python train.py --n_layer=16 --d_mlp=640 --norm_place="pre" --norm_eps=1e-05 --positions="rope" --rope_base=10000.0 --attn_scale=0.151 --bias="none" --beta1=0.9 --lr_head=0.00462 --warmup_steps=297 --decay_fraction=0.355 --batch_tokens=[8192, 16384, 32768] --seq_len=256 --doc_mask=true
Each number is 128 + 24 x the weight over its row's rms, rounded and kept within 0 to 255. Layers, rows and columns count from 0. Numbers have three digits each. The size before them is the row's rms in percent of the matrix's.

# layer 10 attention key, 128x160, rms 0.227, rows 109-127, columns 0-159
117:098099125143142135118136065143088073109124158119119101122092088134160142085146123133153127134147122119125138132061117130138144153103146137113101114130098147130126122147116139143131110166128091133136147121096177136130125131116123143136135108095113109159148126085125189129135131107125164159128147088095086132106133147110125124107100146153123117145167053115133140105119134133120176129161129102132126124135135119141131095107166169085159123124127175089100124110130104205126140143095121
161:138074119123145120169146071109080133119099135120120128113100072114133121121112108115165167136169123126113108095082091122156108107140138146109143098151117122129140153129137145163129070140173144138120123151135176113118153100138134126136120127089098137157099119131132126088106123112113162138157139125135087058130130114150111115087107148177110132155186106096143125109151149141098147137107131113145129108139098087164147123115124123132143124139083185123110138124115145159113152153123095
099:147112144087146096132111141136156101153122109162105126144127132058116126096157149101120112136110130132133144143104126156139108113150129105153092164097155212137090106118146131134122127145148078111118132117187100159137135141110166195130163144156138153132140111105124132113155134147132130106142131114133147160119129145129146069124185121124101134132089154149128165141117149075115086115077113132152113138152140159130140120126120125131106127144142153104149146134094157099178135113094131
112:149150167188130130090122123141154140154135130133150118141126134119153142157167146141119133155125140113133120160137173154151120130127090142101123129104115111092158118130096095120127145122111151128170128118071115189135113090152110152125097110183130082084140107137065152121123116134124138120122156149120119112113129144117103114102130123088165109106087163124171167161117118133186121129145134115129155150073156161100129137146077166129167106119134103141153145148147108111136146133096132
090:160136155153117129079152133144136156169113145157140142149138139098110125113124119085126148162114095139126097144153163113112132136087100127152154131128126120094133149140114142161124054120154120114083135156096138104091144090116130110133093110124125107036146163152127101124081116131125115140112120162117111119138120118111101161117147106142127107134116144138120133118140148122169093096125150088139112152125114194089093154127079145141083136110140095160144157136141142123150119148112163
098:102111116125106140174120133143153135128138126134090103123129138160149124079105128111126094150100106104145147127086146106168127087135125082100135120131135135110107090061116119132121158129125120128126130093132118140159140201117125148180135148153093098153149132067142132149148097137097113144123141128133139132147123122117148121169127176133188127137140102107117164115126124124097116149126121170094108114117130098135136153153148186109127132120130141114132134133147107208163172112163105
103:114129143107089146107102143109108114121127158132137100150128133099086097153124144173120065106123123139097117113105124125064128137153151094137105143126078124103179141127095108128144097122123095134108111165137134156092157107153162134087120113112119127127127120129098095133141140143090129089113119121115135115101119179116127170102159103131123104144154039111127045143140113121121136118164148128109127135153176138142113174106141150146115104115116145142138124133135134122115116080117126
109:111138075079097094162113190107126082087112100132082065146124158105093129119144117098127116104104144137137158127147125111133102122159123104129089112115111151159113131124091125113125135145129113120125126115138123121128120195110133116144154118108135101161092100105115124155156144129100140104128154115124104189128111157106166115143167122118165128141163106131145150112139138131107105142116116155111103129166129149162147167122198139142136130149122146153114111085134144105110158092146092
083:117119138136110126162143117097103165101141190129126124124170168128122105134080171116130125118147125098161150130136135112129122102110138079115107143131135136109121142116118094126135150099132135099140141129128113098120099102146122109123108156187118124173188103100136130127119131137101169112114164142108124194156129117137118120126119074082122110164115140091153133117130112090140116114124100191126120095110100124159137166118167141093197096165126124119129131139087162152136106136133102
108:128070151131129110097118128164100093129099170161120137156144109114115140092107107130119095105103096157110130118134113123112142133118137118162066154113124182181111161174115123128132116137105069148114110140156143142117120105101142149129153119091127109108151137078157120156129147126099131099115118129122128131110126196102151138132148166162095108131129077138131112141118130114140146136124129144131095144133140156154141127085207168120133157152117163108111144095126125122101135103088121
104:089127131115104106171126135124120084139167091127127105137133143157103169129157108093124107164152071120138124133104139097163150097114146106129088108165162135161118132096102129122142147149102104142104103132152135100148111170144121138213150140132134063140122094083187131156145129113134108104123099090135118131133126115128095131155114198117172128126148145148153154099139121121115120131071116122147111109124134145163153101126153137120139144148131143120136143139159128120145153137156106
080:100116117144137118163139100105139078103136118120175167075151098140131140158170075174149093097187112128143127167087140137140120155143172141136123089142149096119140120132120143113143151142139158132153126138114118105121143116143109119153160138152152073164095109126099151107157167099142135143121098085117147127125128158134098172140104160123133111119139155144121149112118094162132209129121145110152178110096129086160108095130145116113126118142105136115136119108132108143138124118129120
092:115120120089170123161163125163191061123119075182083120100154115147166157099118116121136133126163139122131151142116152136159122098115121132109107117125126138162087114133152155164119149129145165135154126123149140132159111171147116122187171126131095115131109120070125169119148118129110150155119163120134113138113150125125155128186115147138139148131147124159145185116120118132141142124094121139106146144146095176160129114139169129133126121129130132125104117092140092164120161095108127
094:161138142132124129059139133129097153155124154158145105137146135116174130143131135149132161114136159155129126158125152128114150171109110139140191129117113145137128148156130115144150090116151161091136141121116120137109131076128107104082079140130157151090131112229128107114086138145141120131123129152118096120091128161135096159107150096138115121127126140112137117129116158144145100145140117084159088138135115140085112150125059120134117143098147080110121145136142141123130082135113156
087:147132146114107160159110132169101127116120110129106103121126171156131115093105130114119088105125111089117130098131114122189122114144136120110076130109145108159142160131137105110140165069143121146093106107138116129119116143156190121102125132118087140122150134152099139093136129124127143098135126127122165132139180100134188114139123148082076141133104125138123110172131105138118128139127118141081119108094150111126166103116140149136162136087166169073115120108132117128148122077106074
084:094140114117135166147164115128059130095095160124057101146107160135164126110114157087111135108121172102128132124131120126148127146095090122086094160144119144136103133111163078134135175135114126076126131110137121107143109113134114119113137130115080191157129121121131136136123132143095139111136149135127095172147144097102146104120109103118122163129127157108153133137107125111099101148143114157089111088127125177134138091136184121132186114147143148150123109119117133148105168147127136
101:137154148117097147111159113141124159113125109160080122172138145119133100108119147092130137147067144145095128138127155123140136124111097152118161133093115125083143116100154154164127105099140150111114149137098127113139160138111129120094112094145159164125109159192089120111095104114153153140123107140125080133157118115122111113107152106151094134120136141122120084132126138137128106099141126115096101120160100147100083151197103139113075104129167117164126132157153150161115122181132168
101:158132098114077109144116135106154104131186131087162148124119084105137137104160114119129150127194114136140120154126109161093062137128141084132108126127113115058144064154121156151122090147122126166151128122119155143143114086157099130115118082135115103115125157134077159103116143102129142155131110114123104174117116107150118114107140127138098077105133145121129135104112116143144136102155125141141127190139134136180106126136128133152147120143135093137145138169108143114137106122105134
101:152122119087138119089109154194156101144130151172140160113123088168139162089126067121125153127164135133118096122150108159096116144130093146166107146152096104110155155126136150176102141120146165134142145153159145082136115120120131140106144133093084165093120130117152127163123118127133130151109140142130159101155134113122155160139110152147142153106115100130107115128118121103126154107119152101109134172144098138119115079129129123128092139097115122148119083082134089078108172104138149
# layer 10 attention query, 128x160, rms 0.225, rows 110-127, columns 0-159
108:113105085103122105191135102119095085119114151135128124139109095115164150108090094112164159113119175124098140102109134130142111142126139153097097121126133163132152106101127145129128087132175134141123140092148136080075136150149127153132154124125113113138096122150153112111115135142110145127174139143141144118123142125122119064115137142153067127169143125089103092110156161144097136129093140089156088109122117114138167148086129121119126104182155144120105104092140154119098155110157133
101:130105082150118159151149145164122107125096135069150147163135170089124137054172083133136098139168131123109114135130111102151137126137105104134120161143163093105120114108118102094149120134066144118116096146090153108138120143119141107135090146149143149115147106139128122165140174119139129152158124120089090119115148135082126147124127131134110156144133071118169102101120112146144139136146117146112109123131078133121098117129113148106087152143091133093120133115164141197112120127124137
090:168126135119117135124116153137134135124139090092112184136173149131128129121149159124141138146155114133148084121138111117103141150125146119160132195121138144105149124166177128192172156127134141102117113128150079147137128138116143118121124135119140146090181145093121121132131112138154089132102147091120115122098111139136115139127151129146120136101106126147144149112149118103168141136148124198093116148164129107151123075130098169122109127121126098105141199178083108137136095138160097
092:171138171144118122124129125128146130144142128142134149106130136125153130109191114146131108153148150148161102114146132119084070156127145166131149189158072147091115121117175095134145154085161144139106154118133086157120091089062146136118108151114128138098166140130180117108105108118135125152131146106133142093075101141106147120170152103146132130121134151122156106150154111141136111151106135139148121100146120113142116100132105167135087099112092127109128176120105125108158124149131143
089:102117142118161094121104158097146127122080142093118097133157142128126093172125156095108126084126136164084125118146112069129096101118122129123117160148165115126113171123126157170165114143108114123125157164168126174163160133145149115111114151139127093149138089131139132098113153133130128089119111141085136153149158155160087139131157123102125121116138112125147165127122146091167115173138123184157114121134138117170137086118172108147096141140139120133132137164118129137107099175134093
114:133103139106142124149143149125169097153108121089096123150128127118212133122138166093122138127091157142092149146132127124110100149118092153133111171123139151089076095094139162141130136144154116105160144082117091137122136150123103136148174155146155122138118127142145150095112122111106122103103155128154130151139140133087130096149122166126140124114107147150152174132093100136123114134111135105185146112122143145106149156133111156082064129122109161095149155090130135118127160174150137
093:097080126114140132101100115133120124144082135122102088133142140141114149153112169096121110141139111139082150137150131131095152098073110102081098128081153124115097114144085150143141109149090119124154168093143113142134174114158124148140183092147106136184113118156123118095139135100110126112134099139112090172159153143104102158128120134153135123129108086148145116156091146132120142123147134096125133128121112164149147155135148130128041167110132162124148154110133134126125145140148110
077:142141139125101154127104130090130142177119096110099077174141127111167159174126110123133100146137142201140101087102135115129133107170144127120165152124160158081075114197125170085132118122099102112118151138141135116145139123116134133122148115133088129124137130121136178093143110120122100072164130138122154137135124119115142129139133146105128133142130129128110126087143114128121078126116085174112105140127100126155164140157126146141083161104147128110140136158132163127145145177141152
088:109097126127123117157122125146156118133139167119069111148104125102124129109195116139136085119099139136116157145109147127130101155132135132166091143129121148060070133115126158125158129153096105111130136124107134145178110150111094098130136096107159150172092165112103102157123152113135100101116129160123156174120131115077109121160146126111168103130143126141128127137095088124152123114112106103177100141159107143135100127108150136104084123142100156104131143133179151132178137146115109
092:129133101129191168091072124115107151124102130149102118116133132122051124140098150119119092090107138094135156126154106163101135127093116113111121174148127124133108133146112121116122112146136077127121139129108122121145146112117126153105081123116123140179143144134089097145115113119104149135129107165107143180133117155130118116162139113097160120106113091129121108171132140118107124136120138119110146129144136109157099116084164086134127145082159125121146104139053116163159106081090130
100:112126077117160119131107106149108126121154096183138112114116111131064164106090142132108129118110104121127152137109123194154168090140143111106124087096143130175130135159127128131123135142142135127160103161118122088125141146152124119126128096154119142145096177147088122176129100125118147144146092150128101145144143117155126097087116131106147123114113117133090141148111172133096174124129096117092162142116140149110123153105149083156153104110159106145095078127141107133125118066109108
102:087088116120122090121103101125074126088124161147126078136124137136062116146117134151109130117075088169106132134104107176145141110085112109137108093064156113143166164150113150157142122131111168179136144132163143164170151136138135104088115107128111116131108134134099131135127148134133128107126073132101125167139164132144110147108104099126106149143134101100137123152117147110098150109133114141114135159121116120161139148125185099142146134156133117165097100113130099141105114121114101
099:152154178129118155145148087139134116149126110131124168126148135123179154141157076140144120161134126142177114107123148117098098148161154183110121156157116122081097122130163094157117138109132132140113164105112109123112091090098142131123134132121098133105161173134168140118121106103153129157150139097146114117116074096087123106098162131128127124150118166127149132109164118147142133128130130155163107058131123102143132111161108170118118131136090135139102152108122161111145117193149118
085:148110146105092109109116143095132128104156125073160089163149156147131103166110127083135143085088173148118125140105122120148125156072146103141159134145116141098109116098120141116108135143114110129111106189126159127151156177132112120156141142138121125146163114097096123106150193159108130141125098146134147143136133126143094169179120123122180099128135140103110146103133105122180128102120102094179116135160125137125151122147165133108093108150117088138147158139123157162116143135122134
083:136135125124119135113114113082120117115120172136128139134133133104122138188093076154127142136146111127155120116093126130138150097138115144167108119105154125115138122125082174089158078140098125180100131095146178129127135121136154154118169095123118111127126066117133160087163194111157114091140160150159149144145115150087139174114102199143128122120117127144096110122135133104129099102146097124107128137145119124143142169128136144129125152133166153118147108116151149152155143153167145
093:145148135124116133111167159097178116139138141132176133144143144135178145141172115120142105153139119144146074113099118091127105092136141129110155136147126122117120116098156083125122130131142163137138130098149133173129090092080144139119131165148109150080137070151204132112108151099139119138174173102161132069115132157136145142129132147148116127153123150152139137118166110107136115140157115140144134091116112124105138110138110138146088104099100120160107150105127135093117122161180126
081:127127161140078128103136152140144123117104128134130147135136140131174104106159122128146112161123075138086117118127123139134148147171139142108141123088151098154149120118158155125153171116104160145176142125135110143106132101114102141131139120135145210116100082114133109152134090151136086096141083148137098096120162139092169097085086126121116149132108123132146143138145050127123135154163098094128130137121092146129124133169091093156151147106143150145081138135103134141114132139150124
085:143103130122093100168127125135092168092142180150116131111115129121140078101156176161122139153106148132113123134093125150143135162130116144171103126132104177143143167117102123108129144125105118166116143129103156180139111147109094084128115112088180105125107137109152129158125169161166092115077090143137140150124108135105156091119111143173140151134142128094116145130106132118108112107124168103121163145125123160152119172125148134128195121136095152163101153124146110137137122106117150
# layer 10 attention value, 128x160, rms 0.225, rows 64-89, columns 0-159
106:137133096156122116121170143156110101144142154121175130153114145181109095135147099116134138148093139144146146105137140123167149149146109094112156070086147111169154104127129103069130149147100135111150106109122108113168160124100089117128113113110134167141157133146143113118107149151090152117132079157101138076104125134133159105133094114119114160134132119084106112125124114106179167111134144129103126117118120153115121136103113173102129118101121102132133154144138103139096133053080143
098:149094137149093110125094151153149111133136121172109107133179139169141124097144116127142090139137149161146101126141138135155122135155113155091157156095156121119134128120155108097133125076102150109092138137090102098158114117153084130144090116130100118161108159171135119089109121140109140109149116153100149115119104095085141116150121143096080108137140107128112112130119131118144148092133101091167094129112104177147127131094100140144147105103114096148166071086147106164142144087124154
085:100104138075119166171127103100115136121156120075124107099091116087141141098073131150108145135148134115118106121135098140116130132120118126130120133155129153153084138133118119147120129165142119123151137164151112146103116113143157115119174155158183142144124125104135117118144169148099163116131157138152087180148178124185080137101126126131124143111118137132143144141134136141090118180122145155124128126151134101103100095150161070129114094139105172140109076135116136125086101165130116
109:102143125131162121082147094118134185146141146159151110090106119143105085113086159142108145124125115115118147112124137140138132121064163128122160091116146094142132096082123167110109149137136136143157136114142127141126143141129136134119123145137131140095160084150065101116111124156126129120110111147139140135125177143194145095123103125148132191114115114097072118146118128128151104119123104137131146108092140102095117112140071097126157127097145123119097150163130106097080087132138156
100:181127117176101101097126128128129114146174164141139160156137127165136136130156093101138108124103115148119146142132133097166143154170145098098143104113135118144136115145161089108170120131120159136134109125077151064171130094145121149129088131105106146116123161168131118146097138095133105154116105153107163070075116136098161122101116112127099138141125141121117100128107122129155135110155145083115112132130126160135129132105146191109152148137096124108167163118117120129141155086089128
085:132117118133124113157173147149131124127147124136106128118194154126160136129153074150146126146163152159132117114130164142124112107108125156157115151115104159148163139087141111090143139103144121165097143185127104119111126104120083116126109129124164129128130115158113133100139108190130126102130137139077122128102125152077121107153134128133111115140131082125131087140145089095151134090123101145119114115116108108136131178130112183086177117140114065113122152131159163169109134143102096
095:141113129113136176154098126135133131129112122141063146139111128127173133160112149157136114165127168142178122130103126105112135133159137146124102137122086118116140127124139104143139136077166111162121103113147112076158122133124132136113108123151126111101101109120133126073142103105115098128131150090133123123146091066116176130180125172123093088139138154136143141117142154142126079141132086122127111105157119141138160131178093146102160126140113088132128160106143153126131168171191125
117:137183085127124112120126106113108137141062136150153164093120123106160163155170142123115142125144126093132134133111131159112146123128164121135115151124108134152109157174114116167117100120140124153112095090094142088075076071112146132145104181112121106131125189104146143138143126119150107191148149109155107137126118127088091141130143133125159108136124125150112130137134147141059132137131124123107151132186129149135167133138115114155104133141154148109119101140092125131173125129148118
111:150148132120149145100155053139116157133076145140124129101113111099152130133145155162126161173157141143142105124142147158152141089072157191124122114153104145128126111149144166125126132106134108133114110114083113086146087088143127101111144175126108087126119156127139121124123141124108129179123154118167081147131138093126120120096125131131099127137138114138106141146104173154080126131114163090151142115129152118104164135159077125154089109114126136133117079089112107126124107132134141
109:109142127171119117108101132150098118120167157106159123143146151203085096115118127102132126096073120123142132117152141133172115139154110101128135104098118115158131125120119097121136115153102125117119165115085141131131128127136160137134093114106128154171152164123132127172111146133140142107117068162134154100117146190132175108108116124146150165121117142123121068124126126119125142075145148107106123129114130159125113138085165106114161093112122133138152127146138120128111153086052154
085:159115139162127120114166123145138114113095147102131126092143168115134123127158116115164141157137112133145128114140163134126134131077118159158092153141111109095170124119123132101150136141119108132094171168129107157148123080085157087107145134118155134151147138138105162133136137187139132083161111119095083126138100145066139101125154113127142123146154098109156118124142113114142160125105148127130134123153110077103136163123083191101115153122092097157120172123166158130131126160103101
114:188088139097137177150142129137140098091128121122081169150126124075138143113105085157127121159160164168140109151126109117119136131153123146113117139146151150073084117125137123149138110127145156141115087142128119089166101121140115118111107133148130107098105104133169109104136161115125130110130147116129104157162135105115113123105123166138108041132141122117162151119121139120155108190125130106173094119158110093140102108140144135102116140146091140110153106096093146142139139131165113
118:086136118153102074107110143125134137146160144120173101128187146180114101132165080109144130118109104140130163121141150085144130142130115105145144123116138133177148130145141141102136146118089142135132153104120153149111159131120146141148134108094144132146141149147117138162105093145132125108097116154128148093087103143097171133116117126140118183125109106113111129123118109125128163061142156176090144122131118170140142172100148184164136112130110111140150154141130123144130137099055116
084:084146160101121146116121114098121149147129097111127126141124103120129182153090134137108130098129129075098127147101099126106111128135141113135143115136148130112087143158111148176100100129146107099136148118150157147059113156136144149149172105144101106144122117144124136161151138061142142163112154136158132150140148137177107177137154100124159119102116157171113143118122123151090121146131139141144138166124148139149138106137168068163149135148159185122105087144099115110153125136158144
121:146134117138117129094147097146130167162097159155083136115138129135154140125156173188131112181132150110135136099107159135100146120135157145151137140130100132116150163130148138113149123093136101138114141127140120105113111123106117134130104134119130095139125131155082114115126086145149068108137169175142139146120133080104160122114117117116108162144132110123099110150134125127106100088128097134095090124125089128125174154097050173146153122114099081136121170116165110123102158147161126
084:131114127120140113165112140115154121173127089139085168143154127090175146153139098132146120121109114156098145133102122068108128154109132130138100167101122102122159129115162119132146106088156136119127138156157133131120158133135125141134133126119136117115098113170135148113119111089126085161090155116122107118108073100121160145161164081102091083129124116110122143129127106153159135136135125136152140141145124133118128156183130177088143152169087120157118191111112140118129151183135085
093:145118107136155144158120144124115135143121106120124159116119146147138107167116134137135136150137126163181122113122143055126132153122142137150088132121101068122172109171141140099135137114139165146123078156180143122128159126077165102107120166118152109094122154121155158126124136110136105082107114106107096105161090127115163127136159152173105128132144091109157125104148126120108105131133092146098141106193111105115127121116136159083133148123098125129153185151159145116131146157128098
109:100115119104145137139129098111130168157161099155121132135119106137150098119073147140105127183132122118100118135128121111167141093113140151110150080073145118197115096110164162118111154111147129088155114103156127119142144184157116128111127152142133090107106093142097105113103127111114107151096156149170126122128170099209121132111107137145066143111125122121090134144101146146112106132140139147152129129076161138130130133150096090144142110127126131141105115147129101112097117134146138
087:082126114106154114118131104100113129138109121111136110110161123111145139116137123149108120093135101085101159124131124172103137082076131100152127145098142144147104164173096150183098122160128109132139192099137139181071126129107148154163165146137160123133114168138099126120139117169137123116152153156167116158139176146126127122106106126116159153135115123124100136176122144134077153123124125157116147122122141118137142142111103067167110136142130159138082098162136109118109116147109113
103:148143125123102129130142131124121118142134129096136161169100112089141172145170090104139141107084110139088160140112120101108144135124128109128112104127095171162148148152113108125163126138107144115171101146139178102154132096127104131125152115110129152093118140133139145154119113082139104155060148099110100101087125122138134154116142110135125115127129144128139134114131119142168147138147149153116149159125135142128113132149193187101121186201151144115115186123127146115110113162088109
103:111132143171091129138080191101128143124162103134138126125183149171153153153122112124142104083116123142152123119117128095092098161163134133147121172122110118124152170124134098138131119084115154132095139164165147137085121127111135145156099086121118138150138154150144156123149089132182117093117127142078145114111117153093117135167163131135148139137123125156147107097161098109140134067135102136109131140139105138145124123104166127132184129138134109132164159148171155143128148158121105
098:119122129089124133126104122106131133140128121099137142144154112087143190119123107141110123102140136065112128133117105120091131142139121093153130150136115139138089176171116123186124114132145106102144158137145156138022105145108167152163154127139144120129139132136122149141154131104146131129114167153138115143118153138167086170117144124130161142110116145168101138140129103123077137147123134193114123150143125144142121114114163099152127112187122198108123105141120136117130128140131109
118:108073127103142140156085150123128126123138104093075122154178136146149115136140118153141105149141146165142114135142135084129122121171090141154097177087126127126114124151154136143139144086127141109097153113156129156134137174113134110146117114128161085142095127126149141106127099122153103076118154132123121114139105108081173136116116177131067142128130097118139149127131149128113115099141134162106082112129098158163128138101130143162130085146060125163145149124165135151127162129115104
108:126128169177105149131134166142113107118150127120147090159142140170104135135134112116145144116123136175157126115163126098140100159119119133107122102147102101116167125130116095104129133142093093115133113134113097112177130114108126134127152091119102172151133155166152144110125136113107171132110065130100112110106111153123167124171138102127127131124135161130146114109131127119171185094112169082178152127120150102109121122146172155078108160123130106137162123101155137118097140100069149
115:108160124155144104127096125085132131159145119150168153109162136160149109172108119121121139054129092101123137131139135150156114162144174141148122154097127114170121133111144142137122116089139170134113143137153154170083142152145194156143093182110130108120118172105127146163117138147150091163109138160154144137131139179162096106105151119145143109119118118126127097136133122139092115095128115154131163120152121141142124146123171125162156098135148133126144140173106143116144109144089089
122:139135126128197109070123104131134172105136148157098120124119123147102127097163173123118122099127074112116138134135149152098130110102154145142100161156130149107110143124100150139132122149121152145120132158095172178086114135108125137113098138135117087086124110110134105176128112142189085088146133132121136141156134180106122096108134167165164131148128109144140116143136151104098088122125076144113121120125143103137109133106124081146112152095156151098120133137139125141141121139191132
# layer 10 attention output (transposed), 128x160, rms 0.21, rows 64-88, columns 0-159
110:105122097171140112152131107127121139165124107107123131119131095115142133108142135144147131142145114112131115133131149166125128148154127125107151088045135159126132107158125150096119113147124142148147120134114111093127128144102106121148105102098120149155103132130121127165082111099080074096128115105115115146086078116155140126129099088111148107129126127113106120151108108112092144121151126132067109157096118148077131179122124104149153113118127143198113105139096096104127160051117153
099:132101110119148119147122131132129134135083147129124093139141152087123158123141141119131091091132120137092131074114144131128107109103121116085154122091150139136091145119128119102143112133095153109157105154127177131122129166137082149175116116126132136140138134172116094126107152102165090070143123175140144193144112091137165105165132172085162141162108100169127103151107135176131101087144125091117135131087144157115126138156121096134097141113120129140144094105083114137129146130145139
087:096105145147135140109123115113137079110163124143113108097139100127098108107117095097116136150128106131146121146126127086145138137148109133137109144146111115139149127105118134174103154127106086143121163155116082140141148064103134090097163109148134116132153158092135135092176144192120165162130124141138104067132126131130112122127117108121135100067132172109142179123126114107159146158122154157116121124159115100122081120122174172154111121139137123109141153119161124174117118184120124
109:109132167119146091138132116118163124150151117136114083117138098180130125111149098150122129182154085135137137170141175138131143141139128151158141159117130096124117126120154185122121171127156158129140195142127110118126150124104128106093126093146116139142097129142167166132068091111103127110170132142125087118094128135141145093126077120096108113123128135114103137140156153113134172152151086135133139145125095104133154126107091106141161145150172078178112148137140095136128120115122124
100:127125083149130113115130141102116185164132136137117150162107140126142170126167170139132121127126136141116151112129097165088106144113165128127128141081150197112108176111119096119115060150155139132118087124108126104116093149135107157194100124079137140115137130160123106156068127104122089095124124117130137157122093109114141097115142147126105116130101132149117085131090140152092114099168135108086103152121125130107119137105142137134134144110117149143141130142093108101146117078128146
090:171146112141139152130138112131113131122148158167152112117142201101118096138131130153175142124092112069137150111112139164148127113136109106097169078093121114170144140140125094132152150129124147105155093141122150123087155122127120120144089164147124162132169130128095087166132122122160116097127101131105135140136142129180146100153120116130176161157117093152145121146129110127153115129134098145108143088089147114115135123157087078116157090119157084131079109149139099124125121132137142
100:170113133107164171171141135142117113135143109163111155190143139093131171145101149162169141131083124160127087153142117136113102108104114107116138173132141114163146121163148096114116123136147149128186093147150188105152128168161129137082148163132144099107143111109142135128136145112126163136109140166096157174170116125164156113153188156148127143137145108159158158136138135149128143116107143121134143118108151150140123148143119121117107138139127099086112142094138147118122120163163130
117:120175155103122138094129166139132144127141162109139185147154114145154139170122113154120127137150149157160118127131103074127137156126167083159104116147177133092137154144136140128139120163128126146121132071143113180106134051167130155110142129131161112098091108140138134094147154148174143144130140124128184120140132125083125126117154148133110128161130154122139100145117117129108083116146130096160120078124148118148139122110129128102133096104093173135143171116158148101108133138123106
113:108156176143138149115161115108178114138138159086118115150165111137168136141123116139132104137146129187129137137183111081132079142115175144145128156124166107080139117110132158088125135150091139111126160134123115184141135094151099131157140125139113100138136141190137152094136096149110134144158144165121150116132088135096156085145146164106111104148136122144143148144099116154137115105147132070178138092099156115148131120110102121134109118124140151139148171141132111109127131149106144
111:121163110157117161126119091112103147151108140119136089108104103122137153122167129167092151117124121125156117108105155167128137147138085116100165100096134185096113130138103138109123103115112142157109148107133104088125128150104137131164108100086164141120105149165141088156084148080126081100118112131182114121084119117146134122075126083135112092120091138084109089114096117118084103117133130141079138156161108134123095131115169106149146110120127135143106112128118123138150156137136143
095:154204112169122183099117137140129143109149119111168152126114156116110078135124158158156127090114137121114132130119126133182104124119106123098177086119120113124145128156150149080139159098107140101131124127093147125125127131151134129130101157126081157103151131133086110155162105139102117130118091116115148117138132123210119127135095101124175151170136104150113119115135098118164130126113112132131145132119133134110113116166112083109165105091158129116067129149129128129141108117119174
115:121085080155153098144155144135145109089098122146107149132141187109100120099111158065133125125142109134109109150182104122128100108092115142126120151164144123115107112115108109134123104141142124125121092126106137142124107111152136137158131127129128099130166142080131104116197151148126163147125089142095112154178091120139109119147138152142160133094113123155119169150116119151152125164116187124126153118114139131146103136135171152152082138115172150080167120133124132159140103123157163
126:137176140131097149086129093140095148185131155129168123115116123145163135126165134147131138123119135107115130099087135139103136144155116113108143116101132154122120168135132100126157110106097138143141096131099144125088114160084110129161099143083116165143113105170108107158087103083126068081104167106134122112080120129132139141138109117132124142127110119122151092120129112111123121064145112171101112136161090150110144110123102107116156125131083163161117141146071128125143168103128130
088:111108160077104105129118138111135124121122134129110109106123126160114133155099108082063115140144166142160138126110106113111119138129151145160063135190116145133127140113134115160125119132136082144084163122178137151148121114119137143103175129127157107135123122118154126103138127149153161156127150120155131111122154153052116156110180129127107116104154156099150151094122158127115126132140120143171108124154112110169157130128129185143115125138132144091174142114155152135125119148127064
122:177153153086122152090134138115150127149122168126123131151129150106136118126110107188121110142071160138133140137140133132100077120126147094144158140084121103131117165165148127103142115127129164119171152158126178154128135131135112116137126139146137126107120124137113151136074105126146103086137163192108157156161142094152170070142142116099134157177128089143135137165124115150157118110156093128132130158109108102154170117123091096103142110134129105133113157115139124116115155136168132
083:157118123107105156129136135142101120149149104165124147148120192144114115160113158101149109100083114158125140104101099163135122133099129156126112155137128134171155147117183068164122105123171117084123082174128140142096121184145127163138149186130095174111160099097134121132100107124092139126102143108085145131162172128140123108152136152150121157121121135155165122120112142139149143120118103143135100133094122143125121129158096147127131146104085138093137123151109148100125123114102099
096:128155139171138197145145151141071144126137085157166189118113172160110131132122162170116166132113148108116084155138121136178128107132106159106147111112130108157167120160177141112127137098149142145158065130107142114109128171143147109094123161102113105080118103106129121130129144100084145125123114102074122094144128118176112178109147115120131149143116128122149132136134111107146148121119101157113146109125141161116115135127173119106109139125114127137106176137122137132132137110142150
112:117084190113124096160145097109162090160131129147083053111165107124172138111111107108123114176125111147105123134145136133095110138134151183158114185108138121145132145106151163140115133148146129124146167175137098158139156156130101107125131107122114128143123123134161142102067113119110158140162155156112086122111113129105129101158140166108090120098116167125151134132099142111142158110143113128135115126126112117131151154094101146147095134154147117170167151128125098117109144147126108
089:132164189091109138107112138134137099132119153073106084115155107149147095144131079143096127142121108132138136103098147105114154162153115077155117127173103089079131160134109123166145168135131111123118197115131103148113126074129141102125147102135115147117099126133101127116131108184145141135139142129124118099100123127110132095150079096118119134135105167103148127140130150101156129147124108167131115103164100115162164114101121136127156106124113140146148167113141131160109150158126078
104:164116100128083129114130134111119165134187102140145185133091150124111117102134155108167133133107152113142164109131070129114139145135145138123087138122117185134166147130096083143123094145162113107095067140118109130122102126119125154157139144113132147111155111121094135145100080152108112138093153064116105115136131142105114127090153121184107121093152131105165113119132139106118138133123142119123090146133133132107128137135119173128128136132095152115153150164117135072104105102077118
111:157142121105112170122103145136076156129140132182184149100088192125079140144130133155112129096113149092145139103071144145136148113133085105096141086126105144187130153132143094141150103110146131133150080128147174100106123164101134143110113132126143127092144110128123090162133161088196116118104118123136143141130169122159126157113157113138164149128110108112133101107164144142131108112124095143135121133140139141115130104168138101087129121123112097107122110124135155130108131141143115
099:118123137103099149091122165108109117113131143129138145086130151120124104123124102090075133145130161114153129113090108092101141152152144117155077144169106138143134176127123100182131098142141089142098139126161136138105127092121146118119174123128163136104139118085122130104144147184165138143116124133156130100127157129086112128089147130132120141112156164101155145109142141121127127151143125172133094110176084105160134111131143176130146087127116151089159172126154164134115134164139079
115:171108154139126195124141125140094099138088144135131097110143170097166119120119158121117149088067123125088086107111120133099104104120074115089157145120115091144114146136135094140149099097120132142158087161113175150136106196128114094149118158097126123112140118123089101127116159108132116098116130154108105144143117099157135146163147131135140175109108118126153140138118113133178115099105132174131130131149124159152134114139129116108111122119075140110152135119096143138126154159165124
109:109155090180145167161144111120106157143126119116130130125085142125069135129153142130136106086152156115161134099122131147146123129135127151108143102118109155143172079123125105110114098118099119117112097135144129067127120170087128153162125128075091122143151131168109081162128101118081110137108124094143138144083102139152136136133127102145151083138133101118123125099138146146081146107095152095113104132087150166092096145161151136150125153139154106125119099138100144114141127132082132
120:115151147124099161096133135143099115178134163174161119116112138166153160156118088151097138141133102137132124112092125138160177133121114160145128117131127144147087163113145135137158142125146121142136143121135073155096147119125156156121116124153140142103123100155191107118156166090158131135147131114111123083106162140125104110107139137117096118131069168101130075102113131093124096121129087151132127072153069134145131091085133108090163121123103129132133149139124115154130137132105105